Part of a small language model's weights.
Size: 8 layers, MLP 1280 tanh GELU, vocabulary 20006.
Each number is 50 + 12 x the weight over its row's rms, rounded and kept within 0 to 99. Layers, rows and columns count from 0. The size before them is the row's rms in percent of the matrix's.

# layer 4 MLP down (transposed), 1280x320, rms 0.0962, rows 53-107, columns 256-319
092:56 60 42 63 56 71 40 46 41 56 47 39 44 25 64 46 62 51 47 62 70 39 26 41 52 53 63 53 40 52 36 56 69 49 42 64 86 75 52 44 52 63 40 52 57 59 28 53 41 60 46 58 43 29 57 43 67 45 43 63 43 66 59 46
099:53 51 63 55 61 50 59 61 43 40 45 53 76 48 58 51 46 52 23 31 60 67 25 55 40 53 55 64 42 55 41 66 45 55 40 31 41 51 56 50 60 74 58 39 41 58 53 67 25 32 39 63 57 72 35 38 31 54 44 61 61 57 52 58
098:58 63 42 35 55 35 48 70 44 30 63 58 45 42 69 67 43 54 40 67 72 55 65 47 51 71 37 56 30 55 68 50 56 47 63 57 48 48 36 71 49 55 48 61 37 45 59 65 70 58 48 37 57 27 41 50 51 68 49 42 47 59 46 57
081:70 43 51 32 43 69 16 57 59 62 61 56 53 41 46 50 42 58 56 63 62 55 48 25 54 47 31 36 52 34 44 58 54 59 43 35 41 52 51 55 45 43 57 72 50 44 51 47 57 73 58 54 27 58 52 71 63 52 44 58 38 65 54 63
103:44 65 50 35 40 54 41 49 23 55 45 51 45 59 41 27 44 59 38 42 58 49 61 63 55 52 40 64 54 55 60 31 75 38 77 58 50 39 57 49 44 64 53 56 57 58 31 38 68 58 62 49 66 66 60 37 48 47 52 54 35 58 68 33
102:48 54 66 43 53 40 54 57 43 44 37 44 59 57 55 39 45 47 58 68 43 43 60 55 77 47 41 42 55 55 28 50 62 55 35 38 62 52 46 44 47 48 64 48 51 27 50 44 67 53 52 53 61 20 51 39 67 57 52 58 47 48 28 44
109:65 59 39 44 31 37 73 44 66 53 41 71 45 52 64 52 35 50 61 36 36 40 44 37 53 45 71 48 60 41 55 31 60 49 51 42 46 71 36 60 67 30 57 43 61 50 60 59 61 40 57 36 54 68 52 43 35 36 55 48 47 59 67 44
100:58 56 41 44 39 63 57 62 47 50 32 57 51 63 32 52 62 51 58 60 48 68 43 54 55 54 65 33 42 34 60 45 44 46 33 40 44 52 66 31 55 74 69 45 70 54 38 33 56 63 47 45 40 46 66 56 29 78 71 38 56 41 62 56
094:38 56 44 60 58 77 60 44 54 36 55 54 09 66 55 59 64 58 50 51 46 36 48 53 67 53 61 61 56 52 54 38 55 38 63 48 61 45 64 50 44 81 61 41 41 57 38 47 49 43 38 40 51 56 63 58 55 39 45 59 29 57 65 40
095:55 65 40 51 34 61 45 19 53 42 51 38 55 46 22 67 43 75 52 43 48 63 55 50 59 59 48 47 34 56 20 63 64 55 49 42 33 36 63 45 57 52 49 52 37 37 43 58 40 62 63 44 52 55 60 70 36 52 32 47 68 25 36 46
113:44 52 36 42 42 61 58 65 44 47 49 58 38 67 58 46 58 29 63 45 61 65 47 57 37 41 50 41 33 41 50 43 29 59 48 50 46 44 38 44 60 53 62 66 75 60 53 45 47 57 56 40 38 64 72 66 49 53 36 54 48 66 53 59
080:64 45 61 37 34 66 45 50 46 41 51 58 60 63 60 68 45 46 75 71 66 55 35 52 42 15 42 44 68 55 67 42 58 62 40 57 35 65 30 30 54 52 69 58 50 43 72 47 29 64 59 46 53 40 47 44 46 52 44 43 55 55 34 57
089:58 32 17 38 46 46 58 50 51 71 53 37 52 32 63 53 56 48 47 57 51 56 38 60 48 60 35 26 68 49 56 36 58 38 36 53 64 40 50 55 61 59 59 50 59 42 48 58 49 48 52 63 37 61 50 55 35 44 54 49 57 44 47 56
083:54 64 51 41 58 60 49 44 70 49 42 55 34 45 57 50 61 52 68 44 55 60 54 44 57 56 60 62 51 63 51 47 36 55 41 63 26 55 47 43 45 41 26 54 40 42 65 34 53 63 57 38 62 49 73 70 33 44 66 70 52 59 58 58
100:36 41 55 66 56 46 41 44 72 67 53 47 37 41 59 61 49 60 54 43 52 55 56 37 49 46 50 51 50 34 32 52 73 75 61 55 46 59 55 49 26 48 40 48 47 56 45 74 45 39 36 61 44 68 63 65 27 36 46 70 46 62 41 46
083:37 41 38 31 52 44 64 54 43 79 59 61 25 58 50 48 72 66 41 50 52 58 61 51 48 47 25 47 64 27 49 38 53 13 48 52 43 40 34 53 45 45 51 47 37 48 56 41 57 51 40 66 44 50 62 42 58 50 56 42 43 43 50 57
114:46 41 52 71 61 68 66 51 55 46 40 31 50 40 23 60 55 36 50 36 57 46 48 53 50 45 40 65 66 40 44 33 38 59 59 50 47 54 44 45 25 41 49 65 31 39 24 58 55 55 51 36 58 49 43 60 47 53 59 44 65 37 32 70
093:53 43 39 42 49 64 33 59 38 46 48 66 51 37 25 45 51 49 39 56 31 64 69 60 70 24 36 34 54 48 34 56 48 59 58 45 44 57 32 59 26 26 43 67 44 53 57 71 52 59 43 39 46 50 38 35 45 68 65 60 33 69 55 56
101:49 43 50 35 56 46 46 51 54 55 37 33 65 41 33 51 47 51 35 38 59 41 52 53 57 38 46 64 63 44 49 61 57 51 30 33 49 43 57 61 56 64 64 53 36 40 29 48 53 41 71 35 45 76 39 54 40 60 59 59 63 37 51 48
101:49 67 71 41 64 55 51 41 45 55 46 69 44 60 64 41 57 64 39 53 57 51 46 53 41 47 41 50 55 42 51 76 45 50 42 34 44 66 57 73 71 40 64 63 47 35 56 47 61 45 49 51 20 57 55 58 44 53 53 45 42 46 47 54
108:71 47 57 58 69 51 52 63 71 65 48 44 36 34 53 68 26 24 37 58 26 49 42 59 79 61 55 68 38 38 55 45 50 66 52 49 51 41 48 35 49 33 59 36 49 40 45 63 53 51 70 54 40 41 62 50 62 22 48 66 39 43 69 60
093:46 69 54 36 56 47 30 54 56 51 49 35 51 45 29 37 41 55 62 50 74 57 39 67 68 54 33 52 22 62 52 70 39 31 48 64 37 68 38 48 62 54 42 60 41 55 71 31 48 50 68 41 62 50 55 64 60 55 37 52 49 54 58 65
101:59 68 74 48 55 58 36 52 45 46 54 51 64 50 60 37 89 52 58 47 54 43 64 70 72 20 75 77 50 44 82 55 56 51 36 54 51 44 48 39 57 52 49 50 43 47 55 45 46 59 37 61 41 30 31 59 49 60 46 52 36 35 29 38
097:68 64 43 61 71 53 50 49 60 65 56 34 62 64 56 25 32 66 55 49 57 42 53 59 71 46 68 38 65 32 52 67 70 64 57 60 63 69 35 51 50 55 59 61 31 55 29 66 53 52 57 30 50 46 69 66 51 52 30 59 48 73 48 34
102:48 38 43 49 42 38 57 62 52 59 59 44 37 56 61 68 56 49 67 77 64 53 46 46 61 49 45 41 39 52 45 77 54 56 51 50 52 55 55 48 36 63 44 40 59 52 66 56 53 32 65 32 53 37 35 60 38 65 60 39 42 45 40 33
093:42 54 57 52 41 46 66 63 50 49 35 32 55 54 64 55 47 52 38 61 59 53 45 59 49 51 63 56 22 59 33 39 44 54 36 39 29 59 63 57 51 58 39 48 23 48 32 78 46 53 51 39 60 53 40 26 53 25 54 41 44 53 57 48
103:61 34 68 41 55 58 46 61 41 74 38 56 50 62 52 57 52 53 38 37 35 49 49 39 38 22 46 37 37 77 69 55 60 62 58 27 66 63 56 40 48 41 34 39 61 47 53 31 48 65 56 64 31 54 70 54 44 44 40 56 47 46 48 57
057:19 54 52 56 49 29 71 54 35 74 44 54 52 60 59 36 49 53 41 60 42 52 58 58 63 26 49 42 29 64 42 45 57 70 47 47 70 60 49 73 38 24 37 55 60 37 26 33 58 55 59 49 55 47 74 33 59 23 46 59 42 52 41 40
091:48 31 47 48 47 28 42 40 41 43 59 48 40 50 49 39 53 55 51 41 47 53 41 58 55 68 40 43 54 37 43 30 51 37 54 61 51 31 56 48 29 82 44 57 45 52 44 30 45 63 40 58 49 65 51 71 47 40 45 50 81 67 45 43
105:49 45 56 47 35 62 51 42 56 41 40 51 50 61 66 54 48 38 46 42 62 38 56 53 61 69 34 53 65 49 54 45 42 50 51 61 54 63 62 62 38 75 49 65 32 60 47 34 66 61 49 27 44 42 58 40 42 58 57 54 50 67 34 66
101:59 45 38 66 59 64 37 54 54 51 23 56 57 39 41 33 56 55 50 51 59 53 61 50 46 47 68 31 54 31 43 49 57 36 58 77 39 52 51 68 74 44 55 64 57 42 31 40 43 47 50 55 74 55 66 59 59 52 66 53 38 62 71 55
077:46 53 39 50 75 52 70 39 64 38 47 48 61 55 43 38 61 53 64 84 32 36 60 50 49 42 41 50 64 36 58 63 51 56 52 54 58 42 33 29 48 35 38 76 43 57 63 50 71 58 58 58 57 20 56 56 55 65 54 50 41 49 38 52
097:40 55 46 87 64 58 39 72 52 59 66 46 25 62 61 44 42 45 74 45 65 58 49 56 31 57 34 31 54 70 64 45 78 59 58 45 48 64 55 50 30 42 59 22 66 58 45 40 47 54 39 70 56 55 67 56 70 60 46 66 44 78 57 59
107:57 43 15 37 40 48 51 63 61 31 52 42 58 55 58 44 58 44 99 66 52 59 38 52 41 50 49 48 62 78 47 42 38 43 45 50 28 48 47 50 59 29 57 36 31 40 51 62 45 60 58 25 67 55 65 54 52 50 39 53 62 54 44 33
097:30 56 39 51 45 17 36 35 31 41 39 57 47 61 45 59 41 44 50 64 58 46 76 43 56 50 52 63 38 50 47 41 54 44 62 38 56 45 59 62 51 45 27 34 61 64 62 50 53 50 64 56 57 53 74 42 54 52 53 54 49 63 48 64
101:48 58 66 58 44 63 48 32 52 57 41 29 54 41 49 42 50 51 40 41 48 25 63 54 45 58 50 40 71 60 47 55 41 55 43 53 47 61 44 53 46 57 55 56 54 52 59 59 33 62 53 39 54 32 39 63 52 42 42 69 36 51 18 51
120:47 43 54 58 49 33 64 58 37 46 76 49 45 40 99 37 32 55 58 71 52 37 48 29 74 53 58 36 71 37 42 47 45 68 62 51 52 62 26 41 37 53 53 60 56 52 64 67 63 37 80 19 38 34 38 53 63 50 34 29 57 32 49 64
097:59 67 50 32 51 35 46 66 54 29 28 50 43 63 50 48 43 51 54 44 44 29 59 71 39 43 56 60 36 39 59 55 52 43 49 74 45 46 55 65 42 72 49 45 73 70 66 42 66 70 38 23 38 43 57 43 61 61 41 48 35 50 62 43
103:72 54 45 53 57 66 57 36 51 46 60 71 48 55 28 49 48 50 59 75 50 63 75 48 60 40 70 49 34 36 28 47 67 39 38 39 43 42 13 50 59 29 56 66 43 31 62 39 52 40 67 73 70 58 55 43 44 67 43 37 43 53 48 57
097:37 59 29 79 35 34 63 44 44 67 35 41 55 52 59 62 50 69 59 55 61 44 63 45 54 34 63 59 47 53 54 37 38 59 55 38 36 58 51 62 57 59 42 52 45 54 75 41 47 67 41 54 41 40 53 38 40 48 57 17 44 46 59 39
097:72 35 50 41 41 55 35 51 70 69 46 74 41 63 54 65 60 61 59 65 60 71 45 54 38 41 32 63 41 55 39 44 50 51 47 56 38 51 48 51 59 61 68 35 58 67 39 37 49 37 48 39 52 43 57 38 32 62 37 59 35 78 36 74
108:51 58 46 53 46 35 47 44 49 67 49 37 46 36 47 58 70 49 62 67 65 54 51 64 44 36 44 65 49 73 73 46 34 68 59 63 37 53 52 53 68 69 36 27 32 53 47 32 57 59 43 50 54 74 57 63 40 35 53 45 64 62 80 53
121:66 71 53 62 34 77 48 44 27 53 34 61 45 53 30 54 36 62 47 54 31 46 51 70 35 65 44 48 41 62 61 52 41 35 34 51 26 24 63 49 54 64 59 44 44 61 50 47 56 52 46 66 62 46 30 62 32 47 50 50 28 54 44 53
096:56 81 53 37 58 58 49 40 10 71 42 65 24 64 72 65 41 49 59 41 47 57 42 44 50 58 38 51 30 46 64 44 52 26 55 37 34 47 67 34 58 53 50 53 66 55 69 62 62 48 61 69 57 67 59 28 62 49 54 37 50 58 64 65
082:24 45 66 39 82 38 51 46 50 36 58 35 54 52 52 52 62 44 59 58 32 39 32 66 37 57 34 55 30 41 65 71 57 61 55 57 50 53 39 47 48 55 39 47 32 48 66 63 53 49 54 29 62 40 67 71 61 64 44 42 54 45 55 45
090:65 53 59 66 30 58 65 62 59 73 22 59 48 49 55 41 48 45 61 50 41 53 66 59 71 44 50 29 73 40 66 43 52 53 48 60 70 49 63 48 41 39 35 56 75 51 40 47 60 69 59 27 47 51 52 39 43 34 54 52 55 59 35 53
106:56 35 61 40 73 59 51 63 73 49 63 46 57 49 58 35 54 62 77 53 50 42 66 45 53 41 49 48 35 47 44 25 54 51 35 46 69 44 42 49 48 51 33 59 49 55 53 30 53 58 59 47 63 33 30 41 50 58 52 33 30 51 70 65
103:44 31 54 46 22 69 40 60 54 63 37 41 48 40 59 34 49 60 43 64 67 45 52 40 44 34 42 73 46 50 45 39 56 47 49 62 54 23 55 41 66 48 28 41 47 55 32 54 61 53 25 73 58 52 38 62 46 54 71 70 71 73 45 76
089:51 49 45 55 41 47 80 50 42 56 62 49 39 55 65 62 35 61 60 54 48 42 60 59 55 57 41 39 45 39 45 42 54 37 53 64 49 51 52 31 67 43 48 43 46 63 40 34 65 47 67 58 48 67 70 37 41 50 11 63 47 58 63 50
103:25 34 35 51 60 55 54 52 55 58 32 73 51 55 50 52 65 35 43 55 35 71 43 28 40 46 48 37 47 64 53 42 41 52 46 45 33 55 70 70 37 48 50 65 51 52 57 46 38 56 66 55 41 61 62 69 54 41 36 41 55 59 49 59
093:65 64 53 47 42 52 50 68 75 58 57 66 50 36 45 61 45 45 50 70 70 62 42 51 46 30 42 41 43 62 61 40 42 54 46 69 27 64 39 46 52 73 52 55 61 71 66 43 60 47 64 58 57 38 52 73 65 56 51 41 54 49 55 45
075:33 67 54 26 42 47 50 44 61 41 50 87 76 38 41 48 46 71 72 56 50 57 56 58 36 41 43 45 21 41 51 79 55 51 58 69 53 56 38 43 56 38 48 40 63 52 68 69 62 40 41 59 45 41 49 68 46 52 39 55 65 52 59 61
113:50 58 55 55 34 55 47 46 64 50 34 34 47 46 41 52 47 59 62 62 56 44 50 46 45 50 64 47 79 50 56 60 64 34 52 45 48 64 39 48 57 46 44 61 39 61 53 43 37 36 66 35 38 29 30 36 34 26 59 49 43 33 73 62
114:57 61 73 67 55 42 56 25 49 40 63 41 67 56 64 41 47 51 34 57 55 39 55 47 52 67 42 55 53 48 35 49 45 54 46 65 77 56 40 30 55 55 54 45 44 40 39 64 48 47 27 51 83 35 41 45 45 27 47 63 47 52 51 73
106:62 56 40 60 52 41 52 61 54 41 55 44 73 59 54 68 45 62 57 33 35 68 45 34 34 44 42 39 28 46 45 61 45 51 61 52 66 44 55 34 57 46 56 34 61 31 54 47 56 72 39 56 48 25 55 46 59 43 72 48 63 43 53 47
# layer 4 MLP up, 1280x320, rms 0.0903, rows 54-107, columns 256-319
111:54 55 57 56 66 53 35 38 54 42 34 43 26 74 42 44 71 61 52 38 64 42 61 50 41 51 43 39 71 30 79 52 72 44 58 54 56 52 29 46 48 46 33 53 62 48 54 59 52 60 32 43 36 61 69 50 58 64 44 56 39 39 57 62
108:65 40 68 65 28 52 37 54 68 61 47 46 41 62 30 70 55 77 61 47 18 50 56 51 47 42 57 59 65 78 35 52 38 52 50 66 33 38 40 50 81 59 49 40 59 51 30 34 39 41 44 55 43 21 58 42 39 46 63 61 39 76 43 61
084:39 68 60 46 54 32 70 41 51 44 45 46 52 43 41 71 77 44 19 37 51 58 46 63 66 34 53 56 44 61 52 72 55 43 70 45 68 46 48 63 33 25 45 56 46 55 51 36 40 34 32 60 44 42 69 58 53 40 62 37 54 52 54 39
098:46 67 46 54 44 42 50 48 54 52 46 34 29 48 31 38 63 60 61 46 39 82 41 49 38 74 35 33 52 51 47 28 56 62 61 43 35 49 51 51 30 44 45 48 43 43 49 35 54 49 60 61 62 46 51 51 47 39 55 47 45 42 68 60
108:63 44 51 37 56 71 68 40 66 25 32 49 50 43 50 50 41 48 37 44 49 54 65 52 47 62 40 46 48 65 56 36 47 41 45 63 48 46 63 54 45 65 58 61 51 47 37 45 48 62 74 54 61 37 56 29 72 50 40 36 32 62 53 54
112:52 62 41 52 65 48 69 50 57 45 80 19 42 31 66 57 76 49 61 54 52 53 61 37 67 46 57 52 38 46 55 53 68 46 37 47 52 62 33 44 09 46 41 67 42 53 56 14 54 30 62 43 39 30 35 49 46 51 40 61 76 36 45 51
100:49 45 48 41 53 43 51 27 45 45 42 26 44 46 62 61 57 57 38 46 46 35 44 48 55 19 45 40 51 46 61 37 64 60 62 49 58 60 51 50 29 47 57 42 51 51 43 43 55 39 58 51 44 28 53 46 31 21 44 49 44 48 55 59
098:40 46 61 49 69 64 61 60 40 38 28 38 86 34 59 50 39 30 46 62 49 59 39 66 37 61 37 65 50 48 50 43 40 46 51 52 26 61 56 43 73 51 31 46 58 53 53 38 69 52 48 53 49 39 47 63 61 64 61 53 71 56 62 65
093:63 60 48 78 37 70 55 65 63 45 63 53 72 37 33 40 53 43 54 41 53 54 51 70 36 56 58 51 56 46 67 62 64 68 53 45 44 87 42 36 46 62 53 65 57 57 23 15 49 51 44 29 43 63 53 57 41 31 56 46 60 43 46 82
098:54 43 45 49 74 56 60 54 62 34 54 30 36 33 51 47 52 62 36 43 64 45 52 76 56 66 68 63 45 32 60 42 44 51 72 59 75 57 73 53 69 54 44 57 36 32 55 61 37 51 45 79 65 64 52 37 35 44 49 47 40 39 40 65
100:37 55 35 53 41 57 49 64 51 62 65 54 58 75 52 24 47 71 40 46 62 39 49 39 38 39 53 63 45 46 46 45 55 39 30 59 42 44 47 49 58 57 47 51 79 46 70 64 50 41 44 45 81 78 56 34 60 43 52 37 39 64 60 20
080:43 46 62 55 50 51 55 37 32 40 69 52 37 49 35 39 56 42 49 42 35 58 64 44 31 50 65 67 41 55 49 64 35 58 35 63 61 47 45 56 50 39 46 60 18 32 75 33 50 37 24 56 51 57 50 44 45 53 37 53 44 62 45 62
100:27 52 49 21 64 52 56 25 11 65 55 56 58 71 68 65 39 34 59 64 57 36 65 61 39 51 43 31 58 41 50 37 64 28 54 46 52 52 49 43 26 31 58 38 52 60 27 66 40 51 67 53 41 56 47 64 60 63 46 22 29 73 50 53
100:56 61 48 42 50 50 52 44 24 52 49 50 72 57 49 37 06 44 23 58 53 68 56 49 59 51 56 44 45 66 56 23 47 43 55 35 68 41 64 48 66 71 55 66 64 57 46 42 66 54 60 55 55 55 50 33 48 35 42 57 35 57 52 69
081:49 33 59 60 61 74 69 43 32 32 27 71 43 50 78 40 24 58 49 48 37 48 52 42 63 47 54 48 59 53 39 61 51 65 60 40 63 49 33 61 47 59 39 51 52 63 54 52 44 41 41 39 80 37 10 46 20 69 62 50 37 50 60 50
105:44 73 31 37 35 57 38 72 77 38 77 45 50 53 45 29 39 43 64 72 51 48 35 52 47 76 40 42 39 42 60 59 52 87 38 54 38 49 38 54 42 53 45 61 50 54 58 57 33 46 48 55 53 62 57 33 45 22 53 69 52 48 53 30
094:74 56 27 64 68 52 65 59 47 59 47 45 52 41 57 48 45 64 33 53 50 61 55 34 60 42 59 41 25 58 58 57 51 72 64 44 48 41 49 45 66 55 52 53 57 16 48 43 69 44 46 53 62 60 55 58 62 54 35 49 31 54 53 52
106:35 74 49 27 57 65 31 38 53 42 51 50 71 75 34 59 34 36 60 59 56 51 71 45 51 43 33 35 60 61 49 61 74 39 61 48 54 43 28 51 49 71 68 51 51 58 48 67 57 55 46 59 39 66 44 45 56 48 50 45 53 52 50 65
099:52 45 38 52 65 52 47 41 50 44 54 39 50 63 45 61 45 58 51 61 57 45 50 40 53 61 66 36 46 62 25 42 50 39 49 35 47 47 59 55 47 37 44 39 57 44 69 36 43 54 56 23 52 25 82 44 59 46 36 61 60 48 50 45
097:60 53 39 66 37 49 63 43 51 51 70 37 66 24 33 53 52 51 53 61 60 44 52 45 70 51 51 66 49 42 41 45 50 41 47 36 41 51 47 45 34 49 40 56 35 62 60 21 32 39 37 57 48 26 18 33 47 44 32 48 60 61 51 40
099:76 56 63 44 55 60 53 61 39 49 45 67 49 58 41 67 63 28 50 48 45 48 60 48 39 49 45 46 64 45 60 44 60 48 49 58 44 61 35 35 49 25 51 64 50 51 29 52 71 61 49 37 38 78 84 37 37 34 34 52 51 51 50 61
097:50 36 53 58 75 60 50 47 42 56 24 52 56 35 40 61 54 40 39 41 77 50 43 26 45 58 55 36 43 62 45 56 61 55 56 63 42 53 61 49 57 58 50 46 35 67 61 52 35 56 32 71 58 45 56 42 60 31 50 41 72 58 50 62
083:75 57 43 27 64 54 63 62 50 62 45 37 61 54 53 45 64 42 83 21 40 28 47 34 73 32 55 70 59 29 55 38 37 52 54 43 49 15 42 58 49 26 38 37 53 23 34 39 42 49 55 47 46 43 47 55 26 53 57 45 70 55 57 49
117:46 52 57 58 78 37 48 27 51 63 34 31 56 79 55 58 64 39 63 36 53 60 59 45 62 61 49 38 41 39 45 59 50 41 43 38 44 44 46 54 29 70 58 49 57 64 46 51 62 51 53 56 58 63 62 48 53 44 47 35 24 58 39 50
091:38 47 50 52 53 52 52 80 32 55 08 53 62 45 24 37 53 38 62 36 50 57 48 60 45 56 70 63 39 55 50 40 75 65 62 42 27 69 53 41 58 54 42 61 54 39 46 42 67 62 35 51 52 40 58 55 43 38 34 59 55 56 46 43
101:39 58 14 50 50 44 65 66 53 71 36 59 52 53 38 77 51 42 47 59 58 73 31 50 38 61 61 48 60 66 48 35 43 54 62 61 39 52 34 42 38 53 36 60 51 38 51 58 58 58 54 30 36 53 51 49 47 48 39 42 44 65 54 54
070:40 46 40 35 66 59 52 64 56 44 42 42 50 39 58 36 51 69 50 50 66 42 35 61 45 47 63 55 60 53 32 35 52 48 46 32 63 69 45 63 63 49 50 37 35 41 68 79 40 46 46 55 34 58 36 53 65 60 36 53 39 58 42 60
092:55 39 67 39 41 58 55 54 39 42 59 53 50 48 55 80 51 36 53 52 57 49 48 52 71 71 45 45 51 70 51 49 36 52 42 36 56 57 52 62 44 42 62 45 33 51 49 73 41 43 55 63 79 38 39 58 45 42 40 49 38 52 60 41
098:67 51 41 53 44 55 46 68 57 52 58 37 39 44 46 60 46 64 55 48 63 45 32 74 31 35 45 43 31 38 50 39 51 48 44 63 47 40 44 38 39 62 66 59 42 41 54 32 77 30 49 45 49 54 56 52 46 47 33 58 43 72 32 30
093:50 37 33 55 47 50 34 50 53 72 33 40 74 51 68 50 27 61 54 63 48 67 67 53 57 64 26 51 61 52 52 56 63 32 64 50 41 28 49 56 57 44 51 57 43 67 37 40 56 58 61 56 40 60 53 39 49 50 27 38 25 45 64 50
106:43 69 74 42 49 42 27 73 36 43 52 40 55 41 61 45 70 62 55 56 56 66 44 34 47 43 69 52 50 47 40 49 29 60 53 39 44 45 59 64 66 37 69 49 51 39 55 51 50 61 30 53 44 68 44 43 57 52 50 49 45 37 55 62
092:62 57 61 45 52 74 74 51 69 34 36 40 43 57 49 30 43 41 54 26 59 40 57 44 58 38 61 28 62 46 27 45 40 60 44 26 44 55 32 47 49 60 53 43 70 66 57 55 54 33 50 57 62 43 40 73 57 60 70 26 51 46 48 38
096:66 64 58 68 37 53 55 69 57 44 42 51 52 58 32 57 55 54 40 40 48 61 50 48 42 63 31 59 49 35 57 43 56 51 57 56 72 41 44 43 54 54 30 62 47 45 43 54 61 72 46 63 64 50 31 48 45 45 35 48 55 43 54 55
101:40 35 54 45 63 59 49 70 59 56 27 61 50 55 69 46 32 60 33 33 53 48 65 34 59 67 50 49 41 48 60 53 55 67 45 56 61 57 17 45 55 63 68 45 53 41 45 69 55 36 48 54 59 55 58 50 31 20 32 57 39 51 43 54
094:48 45 43 37 68 37 32 67 63 44 49 65 35 52 58 59 66 49 43 60 47 33 25 38 46 71 39 67 34 46 46 36 60 48 58 59 48 54 39 50 78 49 57 53 43 29 39 48 48 44 44 60 49 27 48 44 55 34 45 29 33 69 42 51
116:42 53 64 77 65 50 57 43 46 44 65 67 35 68 38 62 41 67 71 37 58 54 36 57 27 86 45 57 51 67 48 52 57 44 44 77 51 64 27 58 38 54 48 65 61 38 42 31 49 66 41 40 53 43 43 59 41 60 55 46 37 56 38 60
101:54 54 81 56 57 53 49 46 35 45 48 58 56 45 66 37 60 52 55 58 52 66 54 23 69 68 42 45 52 60 51 66 28 65 48 48 66 46 33 33 54 37 46 49 78 50 57 68 75 54 66 50 70 44 65 68 44 48 48 34 41 26 45 48
097:51 65 46 44 30 34 56 37 35 45 37 54 49 52 60 56 59 87 57 52 31 48 34 38 54 48 38 62 80 45 73 66 46 60 52 55 53 41 68 55 42 63 42 73 30 36 68 47 36 45 57 58 30 46 42 71 55 63 66 60 62 50 57 57
097:45 59 43 39 58 44 43 60 31 43 64 55 40 71 52 53 62 63 47 65 61 47 54 46 36 69 62 51 36 58 30 59 47 39 43 47 32 55 55 59 32 31 52 43 55 50 66 38 55 49 27 65 54 42 70 50 49 71 25 31 59 56 58 55
099:38 62 62 56 44 74 41 43 57 46 59 38 68 31 54 52 42 48 50 46 49 50 44 37 23 38 44 58 42 37 56 53 61 46 36 42 44 61 58 34 52 58 57 77 32 32 61 38 39 38 45 69 33 61 39 66 64 77 46 35 75 45 65 61
103:45 54 45 73 51 66 60 43 58 51 44 38 56 49 65 39 65 59 34 60 62 59 60 70 24 36 32 59 63 55 66 28 52 21 58 52 61 37 23 68 46 34 44 22 51 46 29 38 45 32 71 57 43 45 28 29 61 48 54 58 45 45 52 45
112:50 54 36 60 55 37 39 57 45 54 52 54 34 46 50 55 59 66 41 59 63 31 49 53 40 35 55 58 36 59 46 61 49 52 47 41 53 47 46 54 56 39 30 53 32 54 46 64 48 32 42 53 65 28 72 69 60 47 46 42 55 78 27 52
091:48 46 52 56 59 65 41 47 63 30 36 32 67 64 62 51 53 73 52 44 92 32 30 38 64 55 55 33 40 60 42 38 59 46 56 56 46 58 39 58 34 54 56 47 40 57 33 57 30 51 60 47 54 30 48 48 45 49 52 57 49 58 21 42
099:57 46 66 38 50 33 51 53 20 57 61 40 47 49 54 57 62 70 28 52 58 74 55 59 77 31 36 37 38 72 48 21 48 42 66 49 64 44 50 62 30 35 36 43 59 48 45 46 70 63 51 40 38 54 39 41 63 52 54 51 46 51 49 60
081:38 44 46 52 40 37 26 45 43 53 40 38 46 48 55 42 38 57 67 51 43 38 54 42 65 50 58 43 35 65 47 54 51 54 60 48 60 31 50 62 37 25 35 56 45 33 69 45 42 49 16 47 42 56 69 48 68 49 60 44 55 68 57 62
105:48 47 52 50 28 58 42 62 53 56 77 31 51 53 55 42 35 59 54 55 44 44 50 42 51 66 51 55 42 26 49 61 43 68 32 47 63 37 44 46 51 45 44 65 41 50 60 41 35 67 48 55 54 41 32 43 37 52 57 44 52 57 66 64
106:66 57 36 32 27 30 55 50 43 51 62 53 61 39 52 45 34 35 46 39 57 20 65 46 55 68 33 54 44 61 45 34 61 41 53 54 48 64 48 37 59 40 35 47 51 42 51 57 58 80 39 51 54 44 62 51 48 52 50 40 59 76 56 60
091:72 43 53 38 47 51 54 29 70 52 46 39 64 65 55 41 68 58 31 56 66 60 50 34 55 50 47 52 51 76 45 59 65 46 44 46 64 52 42 69 31 64 43 54 54 63 67 75 57 33 43 42 31 37 44 59 74 56 73 42 52 54 42 46
105:30 51 50 34 57 47 52 38 48 66 40 62 48 26 36 44 30 50 47 56 44 52 46 39 65 45 36 11 51 43 53 50 35 70 62 69 46 52 53 58 67 69 56 62 34 55 27 73 52 43 43 62 56 53 54 42 59 31 36 54 24 56 50 66
098:88 69 51 43 52 62 55 43 59 47 56 25 55 39 49 64 67 38 61 51 38 40 70 70 48 60 48 49 47 44 46 34 52 18 34 62 61 58 22 32 54 26 46 27 50 54 40 41 57 65 40 50 25 37 38 46 46 20 49 49 33 50 52 69
090:56 49 48 51 46 57 65 70 61 58 45 53 40 52 49 62 29 64 36 47 50 39 48 46 67 69 64 65 67 40 53 66 49 59 61 29 29 51 43 69 72 65 34 51 26 38 44 17 50 28 62 41 53 34 50 50 60 43 49 64 36 48 34 62
109:27 41 51 24 44 63 64 40 42 34 72 42 36 57 53 36 39 49 49 37 74 65 56 66 49 54 52 51 12 48 72 49 36 59 67 33 29 44 33 59 71 43 48 53 31 46 58 35 32 56 40 45 65 55 49 34 55 54 49 60 44 40 55 48
102:62 41 46 47 66 40 55 37 44 62 63 43 58 39 60 56 52 57 86 42 75 35 55 63 24 29 47 41 56 47 45 74 65 53 52 34 38 38 48 47 71 57 30 56 61 55 34 58 55 52 45 45 49 47 31 61 47 51 49 44 23 47 40 55
106:57 57 45 41 43 56 34 41 43 56 69 39 46 58 53 55 74 71 73 29 64 48 35 47 59 59 38 33 25 75 53 40 51 58 62 44 54 58 31 57 78 47 63 58 32 41 59 71 62 64 78 50 64 56 73 43 61 46 30 62 75 49 62 50